From a checkpoint of a small transformer trained on Wikipedia.
Size: 10 layers, 3 heads of 64, MLP 768 squared ReLU, vocabulary 1413, 5.01M parameters.
Architecture: RMSNorm before each block, rotary positions, no biases in attention or MLP, untied embeddings, capped logits.
Each number is 50 + 12 x the weight over its row's rms, rounded and kept within 0 to 99. Layers, rows and columns count from 0. The size before them is the row's rms in percent of the matrix's.

# v: layer 5 attention value, 192x192, rms 0.181, rows 71-102, columns 48-95
# o: layer 5 attention output (transposed), 192x192, rms 0.209, rows 71-102, columns 48-95
v71 085:56 62 59 54 31 59 45 39 59 61 69 31 54 72 36 36 43 41 62 68 61 45 55 76 43 38 36 45 59 23 46 33 51 34 62 58 52 47 55 41 52 45 50 28 58 56 20 58
o71 089:42 40 59 74 44 69 38 51 48 60 45 55 53 43 54 39 47 72 51 37 43 53 77 73 44 69 27 54 44 55 44 46 49 41 42 48 44 62 66 50 66 66 53 58 43 40 55 15
v72 090:61 40 43 54 35 53 17 55 44 51 38 47 35 21 52 45 63 78 74 44 38 55 46 59 63 74 58 54 60 42 39 57 63 65 43 47 43 50 51 41 40 42 58 66 37 38 54 58
o72 095:31 52 18 33 30 67 65 54 63 48 47 52 56 63 49 48 47 55 44 55 49 31 34 41 37 34 64 50 38 42 44 78 61 48 46 54 58 46 67 57 51 62 28 56 61 58 50 66
v73 100:49 60 35 42 58 48 62 55 55 60 62 55 55 47 70 48 72 55 44 45 64 60 50 43 62 66 69 45 31 68 56 56 54 51 45 52 71 53 47 55 60 49 37 32 55 51 55 42
o73 101:36 33 39 85 60 37 51 42 44 16 49 56 36 50 44 52 58 35 37 71 42 48 25 28 66 46 71 34 47 41 50 71 58 51 38 87 53 44 63 55 47 72 51 59 32 40 56 55
v74 097:47 54 57 35 44 47 41 43 64 55 38 48 51 63 49 45 61 46 13 43 34 59 63 25 57 64 46 62 59 53 60 31 67 45 71 53 38 60 46 69 33 60 65 50 46 80 36 83
o74 102:44 40 50 66 46 41 66 32 39 33 57 52 51 70 39 71 37 66 56 60 63 31 48 55 51 53 65 56 58 62 36 71 57 61 39 57 39 35 48 47 40 50 54 44 36 37 70 54
v75 090:59 55 45 47 53 55 34 41 58 65 39 38 52 42 53 61 49 63 58 42 37 48 36 52 63 57 47 64 40 62 51 62 60 60 70 55 66 55 63 24 54 54 50 43 80 36 22 60
o75 095:79 61 49 50 39 26 64 49 44 32 55 42 37 42 39 24 65 45 54 39 50 63 56 28 48 62 54 53 52 59 60 71 68 38 62 45 75 30 49 74 71 56 26 53 34 50 48 43
v76 087:72 70 52 38 53 44 75 56 69 69 48 39 24 62 53 56 51 48 67 34 58 61 43 53 63 52 50 54 53 55 63 56 71 44 39 59 37 45 57 17 53 59 49 59 63 51 75 54
o76 092:49 45 57 41 72 67 32 51 52 20 28 54 45 35 61 42 46 50 73 56 78 41 44 44 63 42 50 47 51 62 48 59 68 36 64 61 52 52 49 45 70 62 53 38 48 52 45 62
v77 098:54 54 60 47 52 67 58 58 49 72 51 58 37 31 67 25 27 46 46 35 62 33 36 52 55 67 31 31 61 69 41 42 40 48 60 48 35 45 37 29 48 30 43 65 45 30 37 59
o77 103:69 53 47 33 45 55 45 52 54 49 40 38 59 32 72 61 40 55 63 54 72 55 43 49 42 43 62 67 53 44 54 41 48 27 44 49 40 66 30 48 48 51 37 53 28 63 58 66
v78 098:35 42 64 49 34 61 44 46 68 64 62 50 51 57 53 32 35 72 89 39 38 53 45 45 55 55 43 48 75 52 49 58 46 49 47 58 50 34 52 66 28 53 48 50 53 62 48 51
o78 107:54 49 63 52 56 65 33 43 52 52 56 22 46 53 43 52 38 57 29 56 55 55 40 55 29 53 59 70 31 44 48 43 52 24 70 43 47 70 32 51 48 58 44 54 35 60 47 56
v79 091:56 56 40 62 47 49 41 50 38 31 43 27 43 51 36 47 49 62 38 72 30 43 54 59 39 66 43 62 45 55 51 48 64 37 39 58 41 57 53 57 64 56 55 67 47 35 38 44
o79 097:40 39 49 40 44 46 70 57 68 64 54 52 77 66 51 65 43 59 65 38 59 58 52 55 56 57 41 39 46 34 61 62 53 39 50 65 33 36 66 40 50 50 53 35 65 47 32 72
v80 090:45 40 16 46 52 18 53 38 29 61 42 61 59 62 64 45 52 48 47 47 44 46 40 49 45 46 35 59 45 69 34 74 60 51 51 63 40 33 52 32 65 41 49 43 71 51 61 68
o80 095:43 49 45 34 57 44 44 63 55 50 43 51 53 47 71 55 48 26 57 24 54 38 53 54 52 37 52 58 36 53 44 69 47 56 76 39 67 56 51 40 46 69 54 22 55 57 46 49
v81 095:73 48 40 26 58 46 58 63 55 28 55 72 40 22 63 37 79 40 51 41 64 53 43 34 40 28 51 46 42 31 39 61 46 40 51 49 54 48 42 50 51 50 50 42 37 65 50 51
o81 102:64 51 47 53 28 38 68 48 39 56 47 53 66 46 50 46 47 43 41 67 74 60 23 64 50 69 50 52 48 44 47 25 59 57 42 48 50 53 41 46 34 26 67 66 31 30 71 41
v82 098:55 66 46 38 36 69 54 36 57 41 63 55 69 69 63 68 74 51 50 43 57 42 47 56 43 48 81 41 53 41 26 51 37 69 70 54 52 70 46 46 38 54 52 45 29 49 39 48
o82 102:60 37 42 53 54 41 37 55 43 66 58 24 52 43 47 20 48 63 43 64 55 68 60 43 45 46 39 63 56 68 50 41 64 49 24 54 54 42 46 63 55 47 43 42 49 52 38 58
v83 083:60 52 64 45 46 45 50 49 74 56 35 37 48 49 35 57 52 84 59 55 57 71 43 57 67 68 52 69 62 42 66 46 40 62 73 37 50 72 49 47 46 38 62 50 56 57 65 44
o83 088:23 48 48 74 71 60 70 50 52 38 46 46 74 39 57 45 56 27 45 71 43 43 52 37 52 58 48 38 69 37 23 45 53 58 36 52 43 47 38 59 54 28 43 69 46 41 52 48
v84 091:48 56 60 45 39 55 41 32 64 52 47 44 49 32 61 62 54 55 15 68 60 35 47 66 49 52 41 61 60 50 54 48 50 45 39 35 45 36 73 77 59 62 47 44 31 39 79 49
o84 097:51 52 58 64 59 59 39 45 65 63 78 33 56 38 59 43 71 56 65 47 45 52 65 68 71 37 43 39 36 40 69 36 27 35 40 40 61 48 64 56 49 47 72 59 60 54 47 39
v85 085:47 35 58 44 65 43 61 69 42 35 57 66 45 68 56 54 48 54 50 48 61 28 42 38 39 36 56 63 53 64 84 53 31 66 72 47 55 49 54 42 48 59 68 53 55 66 43 55
o85 086:57 70 47 40 60 23 54 55 46 71 47 28 25 46 40 55 37 76 53 55 40 52 51 23 40 25 61 51 38 58 49 26 62 51 60 29 53 45 42 33 68 42 68 39 63 44 44 56
v86 096:38 61 40 47 67 40 51 61 42 70 56 28 63 41 41 68 28 54 57 48 57 28 36 69 47 55 63 49 46 55 55 32 69 55 53 30 56 52 33 62 65 41 46 15 47 38 39 56
o86 102:33 52 43 56 66 45 51 54 62 59 57 11 47 41 69 53 63 49 59 35 63 44 69 49 78 60 48 63 43 41 42 65 46 58 41 34 75 35 34 61 44 45 53 51 21 72 44 50
v87 089:47 41 46 50 59 49 56 54 58 41 82 68 68 42 52 46 67 61 56 42 46 65 70 53 65 65 71 47 27 42 49 42 53 11 80 60 56 55 48 27 52 36 64 27 72 51 57 51
o87 093:51 73 36 48 63 38 54 53 41 51 39 38 15 44 47 45 48 59 46 26 45 63 64 51 28 51 52 70 46 57 73 57 44 63 41 79 36 42 51 69 52 39 37 54 32 49 52 64
v88 096:36 58 75 44 46 54 58 63 41 45 47 52 46 39 45 53 33 42 64 25 53 30 58 53 64 47 53 61 62 27 71 60 37 52 61 38 40 61 49 53 68 62 58 69 41 44 47 45
o88 102:65 59 49 30 47 54 54 49 52 61 56 26 46 35 54 65 44 47 55 67 63 51 38 63 45 57 36 67 51 35 53 67 53 55 48 46 28 70 41 54 47 23 62 60 82 54 71 71
v89 090:58 40 43 48 43 45 48 42 41 46 51 57 43 66 53 56 62 56 42 61 38 24 50 36 56 57 45 36 50 44 68 48 51 41 51 67 56 40 50 56 38 41 44 40 46 32 81 54
o89 101:57 45 56 56 70 57 28 58 76 50 49 51 29 51 45 40 53 42 46 57 25 71 63 52 41 61 60 71 34 66 48 59 55 36 30 64 45 51 62 41 53 59 51 55 46 38 69 41
v90 089:78 51 69 43 41 53 53 46 60 37 82 47 57 69 62 51 63 52 56 66 65 63 44 79 39 51 41 32 50 29 56 50 51 33 46 47 49 49 44 27 59 45 54 53 73 49 45 32
o90 097:62 44 40 71 72 63 43 68 37 38 50 46 49 40 70 46 35 61 55 50 64 82 61 57 38 49 25 66 53 37 43 37 33 29 49 57 62 30 47 53 38 63 50 68 51 70 35 40
v91 095:36 41 68 35 46 57 37 31 64 30 66 54 59 67 56 60 58 66 49 37 65 50 27 69 41 53 48 60 24 53 65 67 45 42 69 57 47 56 50 35 62 33 49 47 65 60 72 46
o91 096:55 59 50 67 61 69 45 67 64 45 40 33 50 54 44 52 63 59 34 58 55 46 71 74 61 44 32 26 67 35 63 50 30 41 31 43 79 48 43 50 51 44 55 89 54 47 49 41
v92 097:27 47 33 36 30 67 66 49 44 36 45 55 55 59 58 44 54 37 31 75 52 39 46 58 46 43 40 61 57 54 32 67 52 41 53 49 62 68 50 52 31 65 46 36 51 36 53 70
o92 102:56 38 40 37 59 51 39 35 59 35 40 69 76 91 27 53 49 39 58 32 45 51 39 21 78 36 57 21 62 36 61 47 44 61 30 34 69 52 39 39 54 46 72 50 57 73 77 28
v93 099:40 45 44 52 62 52 49 68 65 65 54 37 40 60 50 48 63 59 50 59 27 76 52 77 51 39 26 42 59 44 64 56 41 40 60 44 27 40 52 57 48 57 32 68 49 42 67 88
o93 104:35 44 48 48 65 40 44 42 56 38 40 54 35 38 61 42 52 49 52 46 61 55 66 42 52 60 34 43 51 50 69 52 49 45 77 37 70 58 45 52 60 53 56 30 53 52 63 33
v94 092:48 58 59 46 56 36 76 37 41 59 60 34 40 34 48 47 51 73 57 62 48 59 45 69 47 49 26 53 46 57 53 52 28 45 62 41 35 47 46 43 56 74 45 54 39 37 51 45
o94 102:65 42 45 34 45 40 46 55 27 41 42 29 41 49 59 48 70 19 55 50 49 61 34 44 65 63 51 19 51 39 50 40 42 44 55 56 56 78 38 30 38 55 46 45 45 68 46 40
v95 098:56 64 52 37 56 38 73 65 57 55 63 33 38 56 52 49 43 36 67 38 49 71 46 72 53 63 61 34 57 56 52 35 54 49 35 38 43 56 32 27 41 46 67 23 42 77 40 67
o95 099:44 21 44 37 35 52 11 51 33 47 34 09 57 31 62 30 50 32 47 70 57 45 59 52 68 59 40 53 57 62 48 44 56 43 72 57 53 58 39 51 69 59 35 50 58 44 50 52
v96 095:27 32 59 51 66 56 65 77 40 56 75 66 74 54 39 58 54 43 37 55 61 57 46 65 59 67 57 59 69 54 27 32 42 44 57 53 53 28 57 30 40 62 58 55 44 46 46 56
o96 095:71 57 45 56 51 42 45 54 49 54 34 50 57 44 55 50 49 46 31 43 54 55 39 26 42 47 58 31 56 61 31 56 59 47 59 53 69 57 48 50 46 65 61 39 65 53 42 42
v97 097:68 31 34 60 53 50 58 78 48 47 73 72 44 57 45 57 39 38 68 60 39 52 48 55 33 45 64 53 80 46 51 62 63 36 39 49 37 45 39 46 48 43 38 39 44 46 46 54
o97 105:44 50 58 51 55 45 64 53 63 49 46 48 61 44 67 45 64 55 37 56 35 66 47 39 37 35 42 62 42 58 46 35 48 65 77 60 58 40 63 31 51 54 76 42 46 68 56 51
v98 098:70 48 45 54 61 39 31 60 36 45 37 44 51 45 42 55 59 44 58 62 66 32 41 64 52 53 58 33 30 54 25 36 54 47 59 45 50 75 61 49 66 31 55 42 70 52 43 39
o98 103:46 59 36 57 32 50 47 36 51 46 36 58 53 29 36 41 55 52 56 36 48 49 64 67 63 56 68 65 66 62 46 55 46 67 26 49 47 76 60 55 48 44 15 42 55 44 44 46
v99 095:48 39 42 46 57 48 37 59 53 51 48 52 65 25 59 67 61 43 51 58 43 40 59 44 46 67 52 52 38 46 54 46 23 42 60 47 47 65 50 23 49 44 77 63 62 59 60 69
o99 104:44 58 41 38 44 49 52 66 69 65 36 33 45 48 30 47 48 46 57 50 45 48 69 51 52 49 35 48 50 50 50 65 45 67 42 51 48 38 47 47 50 34 50 59 45 44 68 60
v100 091:41 38 31 30 18 58 43 49 54 43 49 42 67 42 45 76 56 48 73 34 46 58 47 43 63 80 35 43 57 60 63 55 44 49 44 30 70 61 62 62 53 25 36 52 33 53 36 53
o100 088:79 59 47 72 53 76 56 57 51 54 44 52 20 36 34 29 45 31 34 37 67 53 46 30 50 64 35 48 61 54 53 57 60 63 65 41 41 29 54 68 64 73 46 45 57 35 47 58
v101 090:38 50 69 40 60 56 38 48 57 52 62 69 59 34 30 32 61 24 62 42 37 45 56 63 53 52 28 40 55 64 51 45 46 56 61 58 36 40 55 41 47 29 60 59 47 44 58 57
o101 096:49 36 45 53 39 72 57 43 69 56 61 40 37 51 56 52 49 73 47 47 40 36 48 54 66 72 44 46 53 44 58 73 16 51 73 48 49 63 33 63 44 42 48 73 57 49 65 49
v102 091:40 19 58 41 55 30 66 50 51 28 51 35 77 53 42 65 59 43 73 52 73 63 32 56 54 45 56 37 28 50 40 72 66 66 27 60 59 28 50 46 60 55 53 46 51 49 43 31
o102 098:64 44 75 45 58 59 61 71 62 75 34 51 70 59 65 38 43 40 57 57 41 57 70 64 52 53 44 13 61 47 30 49 33 40 37 58 50 40 66 57 43 30 56 57 37 60 57 61